config.toml
head_dim = 32
activation = "squared_relu"
lr = 0.00761
Each number is 500 + 40 x the weight over the matrix's rms, rounded and kept within 0 to 999. Layers, rows and columns count from 0. Numbers have three digits each.

# layer 2 MLP down (transposed), 256x64, rms 0.0809, rows 200-249, columns 0-63
521469492514490464523467512552470501525565438589505590529501555595502437455560439634524462473527526527499503475547572489464530572498462484475550486440540478479472517500404565497446504470427465
491469507482478405503456497518504492459520515534511487481523540564509437499566498525452474462443447481481587487537478542483506494468512530545416479410518545565514426478527517445425487560518488
571451500521508478523569455540551573501449490522530416476499475524512521502509504478528530509478500549422526518499495538522496453494514527489516502465571508485418479582504495506496452448509477
574534488520507524524478500507431563572500500543497466525556529541477465464456436519547519462493517474477461435531454479530468509494476508461489505514527512488484483474385415470529466404532504
552478509558501455479492519473505458471567459537477442514509571471469491477497537518535580511609490590474472521425521523469497546553450513523505525553492523497529459496545496501517532474484498
483482523463506534463515494495538493484503484442486443546487508488442517459546528420469475411449521500594450444503475505413505546528452524540492469499562596468485524450474399470483511506565541
470495453541616470480557485549480539580498494529613534502546512576585606523540518529535564528552546541472436492593542464478390442527538438514527467423474427497515426464455469500454483504603572
528462480472440515513485515523518441494484510527540513473510476496532483526529465493522568543589492550472503418519474531547459521489515485498514548489489549457555573566476455490501518530466443
496551544531540481552461451466417502524505514560526563419456495509540493431474437472560536483571487465505506535525393499470449525369535527463500516445507389492536477628507484480596574494447471
572479478536564506481450484482490504550490461539493477518471496508516445598585550463523465526554500477501518493491519452531534541556473520524487495503475500510607515491475462526503505457460459
495506523529504451491504457465428484617504576486508457545517515509554592536638473520530467522559458436508561516519511451490446558590511514508495482388546519555519540560464610579485488469617560
545480449500488469544462481480492466543503518496479541562451537545492506487544452550528456491499515510518511462480468495446511473461489463540561479481471461499486505469479506485416486520466456
526473520478465512533463519479425470489460474547478432526520481541569491505455548500546427465456465493543516552514549531507464513487548514468481426479437506541568529520480495460523537476537549
431559492435503531511461524483490489569551499467512458395486454472518527410485543468475494437584531473443515427533506488523516459506539519499509554543483555481544473533403532530465479477486518
474417426516563553505487507494566564563540582550505530423463447594533473612556449586557553473628595501550529447476480507411428490479463543546459500552543422498477503483523509552535556440523545
522480492458515470458506565460537499467458561522523487512498519535554505506533475490465425476513477504483484529469493529531494486502462488510504513464496501568519526514460563540480532477501549
511424586562504427441540444410512468480463514588469541517542485506426552460485496588528481463444515441545532459496542551474470545463484373475473493450511483502443513530533463577493521462443528
575500496375479502488553483500554489505446479534497522483501504538374435538468528444450466511541541518544461503461449491476466467536479511481475479567493464474499487488474514563542448484507472
486525451487514473486519463511449503454513487574482455527520515520498543541498521499444506521458563517515490499485433466569459493512508519537497459514537512556567455568454499504498517554443517
511534495470435454483480504557476542465433519491512446528497512474499455507452476423508507533542474518401484478502480477539494509418538479511477530494535514589512603533436535448450486533495476
465509454517510542555431532504431530642427508476501459483556494451558523501477452549422508513540541516436521527515532407430500479484555543475490515478494511502531510485527561515563569460512574
528546507533536436503555505452517535589536493530466501452531462502508500559484463598521531474535604532528499437429516536431512583510534492496405483500492551501488499491479453569443508554498494
504485528545482568562463445538487503470530435467493488481513528547478488551487519551536511474523456485496473587537451489532554562453458548470477450520527437536488543506536475504359511466504550
467468464492481534481517516482513480505516533520483488486516565524510463481499461469518433476481523455461536559561496464457528498480471434557496476450559510451451475504489504584499432544494482
465455498455463487570551519504534527539507539476496510517498472427546499495523395504511478459549533496538499486507505439478510530515491433534514527545527577496459488476488527480537502463480513
458523489447504540515498498474421537497462461502487506513503469496438511441482489412550539550524492653502477509508495529499498514500544459537441480527497535551488507485503537511467527470547517
507543435496488510497433594504506442506470558483524489471479433524503490481528484513554464535385528435493457523516442557449493484504530467453460451398539510459513515434492555467492460474463538
470522528474458471525499661521522518458533465500467513514456525503474458451491544482533580550537450453451525464516547495518511404466518548321462461415562547427437541396548508538450563511441505
560519511505480558545544455476494534447525587512543482438495491521557490490517505458421472552544586560562471552480491433517514474468529523586567547499459497591512500493421572441530519486479560
478473508495541558507463472450445458440473441487495515540446480467443574520462502450459516462503528444435503582420483511521536446492519470483545424443466488494467472489503527462424506521536417
574511528492463512506533484518462465517583412544567513528536493477564461532482480521513460538518478546536494507478512489538487517532511552503543539527538539514565464473509454562558496482469464
535498539463531485550509490466530550565493589442552476535540503440534498544479487557594538536482405533549496524574485431514532454514517517511451457500538493519502549465531469535546433490526496
574463515489472454505547447534477425478561447519501543503502435423341448543422474495536581545484490513559466478432516498498462479527421462513487523603545526512485509448432586556581444516468499
489503482500441512496457527495566500477575497452519530555474494549409482464419601430506474423511463537448528575486512521494472471501482519468560485527482474462492531476560510536460510524544492
525520519554518602484465507525523637530507534517530506560476454522587500514559448499523479512578502524498600480532568458521492548517580539489510418520476491510480478485453458475562493446525519
587441435414539423520574514491510533467528416500498516452519512525447555524425558436505496512502529506498476524426501528540469491472506567489521560530539490414448560526458527485491420450506504
587502512536459541511472497561512484424524485462481523415507435492496433546468503568478458526470487575454505542470523471530458550486435493447438516517505446495439497464522463471525486460556575
559468470472482553509537433506444541518507461533532512517463528503435525484546485554577475450460478426440496428493491463522523461558532476521491461527487534486494492527530546451496533493491486
540489542571523497554485544484516503483500515502528454531522494585520516491413547564532509508453428516471460518486443540455539420486491548444456536479538453517510483414473454495513473535461597
463516496495493585585549489470497520506527497560397564474507461478510442540566503417427492468510525541532592514504575526513516502457509556483453489463483410519533512485410459459556403471520540
506517518478517498444522524440551513452435479530459544449536507431520490455495462453502449554498522511506515512487491521545435470496512466525453440491492512495456495539520506532529492462481461
539509510510486430490465512493489474493420429520495486559499560544502486459498571545475572497561481486478417473476500513546509503522508478487491539525482486506504510532439497532453496494454502
546515437506466592498512501433504557498458595465564475498518396500536502537460482452464568509541470498532490512521507497501461525496503500507567426593519517544552454501491478507532524462516506
409457540521467630495529490506519528478542551443437507558545488456479523542514452389516566563545475537492484512523539498437449553467602485526457445478476546536434537452424444473564483501467522
627484487534559472481562475535584447519593545498400483500474504489558493513562555448485471510564541472479453578439511482462488514534449424528485510576482561445439527496463591521494476529520552
398542504486487557449503549477526479460488515452487469515477499534492572474480528430442475596499423532488567491497515429555469528525510500499509491473487554583523478446464483474458507501455567
501478567527489478513418548517504485542493522497524528463506502532503428476561558485529427439524537527444519472486490565545603517485566435515449538466495497566532445593504418488531494499456557
559516519443528527432508458521476539416455479533574522477477496500455517511502520444466534565512514470489557512474482484473595554504478418535548551491494512503554504546467585528528538542511552
523524540526481496553479483508501486504495498473526482452514438520548529577509430617480509520458587485551518536448499567513520500552559496436446512404508464511500519499490481484465494551551452
491447533601538498512528586507539509452480581542487506542461495576447574517471452597562487519376481507526480510467451552533522488475405518495509499364507534517445606510503434527472532518413575
# layer 2 MLP up, 256x64, rms 0.336, rows 201-250, columns 0-63
405534455505510509487517498566472518517426497490511512474518517530459532488518406486551543503481545520512572463553528588495553510482472464578439521523434488620578496462492495510522580545500465
493473470480471520504466570612472497534535545429477480482467499462479494473498572430538519527556501555555546488512516444534523515472454466519518549494505487435557447482457557545526521558500481
506466557490467522541444470503487461569466479491490543489504518455448461453514515579489514497588466503513491505515466510551424569413439533502442518540443461476518606449460568461530592495529520
563499546458488548515517549547442551543507468448585474458511553543472465460492553573543538526447420468529469501493517530580561572572422417568515472586527535416509481504471492491509500504484506
493461526518464406497478416547444446517542517448556543499498408482445523471499453473494551468446531525481534464552535525537497466489543524475521489513488460475502510498470493480501532502513478
566496483496469552546530452555497485489494531462530562606523522486536421550544459579516479450547544503487483423489489534480526548561480454463551448518421389474493486528493471445387520507618574
482464515609594553457526500527505496500507500534481522491448491532535562557468487475517495535552583473426527445556490583501473491494389465518467557598549593504528508516467492523504506511455565
446520467519542483403491533512454466435439500467612509528499482467511443478535483538528473552543548427483533496463515555445526496427541544501550496517525479447370503533514464406516548492472488
422523438469565593543534500442476539485525421454544525521560509533549540505487517572521511478463569490495554493515514556439586549571503478530489615467497535442484460427384498529508529563527469
451421502424500524494489547581541461501483493486438553483507497576490478546579546473543454430468457481521508443494481590451444519539527468517501466558494524461548500542523576502431556569407464
563497562522517488517461505527508497479498468467582442481492521508494518514487481556524505473518522520467528594496516411560511503462484473520600463552541440471514410488474434504487477484509547
500532525491513488511529540475486468429496506559508433506516471506477479470523435504565445424447457499508501500516511522542493583515510568454484583535440432574584534517503493528475525476505556
425570558576589515416568523499545452504477541523475498429477426550487547505517535555523503463422504519510493490487463454565408443475465383562480485507506458523481557535438511501508490533534476
565445516535508510491585562402515462527512530479427461398530513463624460458504478555456579459507541416479517455575482489447584460472484497439532490524461513494490458525507508492458549535540529
444548494560500481455523535489477429555473554517520538422506484482496448448477490489580558508553552483557590495538583462532490499552565428484525463551468511524529481506485472521522476465459426
435464469571511507410533494469576530491470508515458535554577443434517475460490530544541441409552497485491510486412523499536506525499501508451446509516506489419538484389490488599524553443439446
463499540479553460510465513529564449529489498511538521458456523480405519531478478553438500497461575514535542451549515460473436528543452506531494453538528501473453457481444498518459496493477473
522551470506503459511508484487425534513525563515476522495512506510494489469540507534584578517500547493549530480474520522505525536448515466513557580512511468450536469471429535523430505426515445
459545476459453536504523514493460529508438553528453497468538452514537481479468502493498503415483441539470475488434491526507486569481473461562575545545402407552532534539495502515527517560486535
497459498507529552508581460569430505535557504474490532458553510534524409536502535605454509530518472512549504502508523484493484601514501485543512473493476481479493501492475455467474525441540508
541480522521515468495445466457549559514518588549513506499487398443545524497507515522582577467522522486522414530502529562571506558532505405486441575509467527585515505473530489520509542549583536
547546497479536473546566481424503512443466497467560498497576578537516532479524536520495453497438491451528461462550505481526452487466475475510478509534338523459444478525487492532516612508476501
526534535520555502475446484514491455500516515405547409516543421491587500492467468533453507537543497543571460479472485523499482473552540564559542528539483519504459538530515495514526481484497424
518518495502487469439451544493456507456449447510398450486480488587538531532525442502464515501475457519478570411507507457486586560438451443508453462497475552495518527543454535490478541484506472
504456448504527491463431532535473474512508518436532421471482542475482511525488401516474481512446470517524574466529544512476488450428498480423441499494514531536462521511521485519487547476460504
487487495523538416555478499509558509541478506500472508469506477461522483494488533518553542509475466427497480506499487451505435473491489423535448495500490544487529482433536534471477474566516486
466453464545386445523464546573479563556442488485486505526450545501537496486486492488541552517505519452534521503462497492510474513471472463439529485535519478479496453415552526472517525575532434
421547558501554432481507488565523572547518484493475548507467536532509515522537509512515532484442457508551533535491539541460503455480500507488446496541509480453477473495429504488532493519488520
445476545574530510435463537483478502537422413515525561516510445472524477532607453523489558424457501485574513498549475531530512557541500504529462504486468478543564469524510491590560501478535481
502494502491483476427479514465481437508439566475544462555580508545501517401539598527487507548441543533496515461532525495517429524514436526500518565493489484564444480420431458499423502566479456
472441466462511396527474531432485540465413552495480518510534442509552515410499425507494493522540564544477502447537490517428436559499439492530410478516444500481558465517467489507406486506489499
417505536520534592569433535520547578518442431492487392455453468474444467522575502451478519513497460470523480519476567560480394547538464464560490447543519503490551531540481482448489512512555497
498587520522470485560435465482579475502423505454562545462559579526499548508546525475462464510526536478449546490475558453608540545530490497472545529532502490501527449510486435589491489562491555
474502487431491522497490499431491535576569551476473481414493509487471445513521519559508512487472457454484590484484498442541498533527510531486575554500510485477536480493502482522551569499477470
554493576506521470447576505511538514521499529518491461519496461525514479450486492499449550464472525514429447436549546494539451554524458496469507465488498487537437441545523469513462581560575443
425493539495524507462483516439484535453575536411486477486523529558516523513547517531586587557492499488496533452477505476500472442457479530532495486541431515459533547508531517504536504473508510
526494469579477486461452522380470559532459496512463526489425484471559529563501517495442481483581505529491485511560495517525449476465457465493547582570561508559512533460450544507588495485475602
502453556493513543489520517504575529580486548573460433539475508508555517519544524513475476510468487550522569535504428482514552494463509517497481580544470427519507534501483475461495548526470497
502518482525489482522456549491412499520505492469573552504535463466501529485474509507560520480520458487556522513579494549509508533475455524469478485524458525509411429515473485564497451469514487
448449482529523404542546450477435503572543470455433506476499507485503521472544495460550520500509453503443442481433547424521536484517447528533524490508455463496527492517488572541515555489550497
452529492485418545473501491473475498499557600532470486489514493470510448489531470496538504493498500549552476510554473516515520534369494506593522537499399468510539455533478564509456565528512513
442522550476491524399464506506551503496489484450541524490427590494526494501497482461542439529458502520484513484517507482533459490463474521433482493532500477447550508435499449521529503478488428
495467504467432510449519533476507544527539493448485450483467528466466482495523481574453523459519445447480516505464510482488494504476531513468533485530457521502492505479458524553507466485537520
508543550560504566508511427541567598513448479487426464555549501410550595526486530499461475498441504405530557408579591506433511523536452478447449519515515491539439501506445466451519544512394482
539404518536461580490479465547541444563515480495539493547476538475527509472536468500515540512501502479499498533488520593562481496523549565499456504548439422547505519494546512482588569481507506
486465574488520508565466512396594592469503491484474532510504501524585442514530486471443459432487533436421533521445518490528436540538510422528511476533486456569507592554511498552525534569565535
558503419471488553517500506432516508480431510485412429587405464547486442443553501571447494451521427461488529458508475561529550488505508525547528481523389435497457470484457580468451508501513461
509491461565491493415511485490524466473504548499505521551506541520467504466453428479478485466558488566571529472563525495513544472507467480534487558522507459485426454531453537528488496456530531
477463505537567561524514460535477463450586496484460450498497549531527502569413550534479481556373460524433566497516473452486522488433519504442489485559525456536493463553514435452410507533547476
468452445609490446493459513452501486447484535482497457512588533523478544476479531485448511460398445544483496437480546580566450531509505537463541515467541473497542510497468475551507502535455410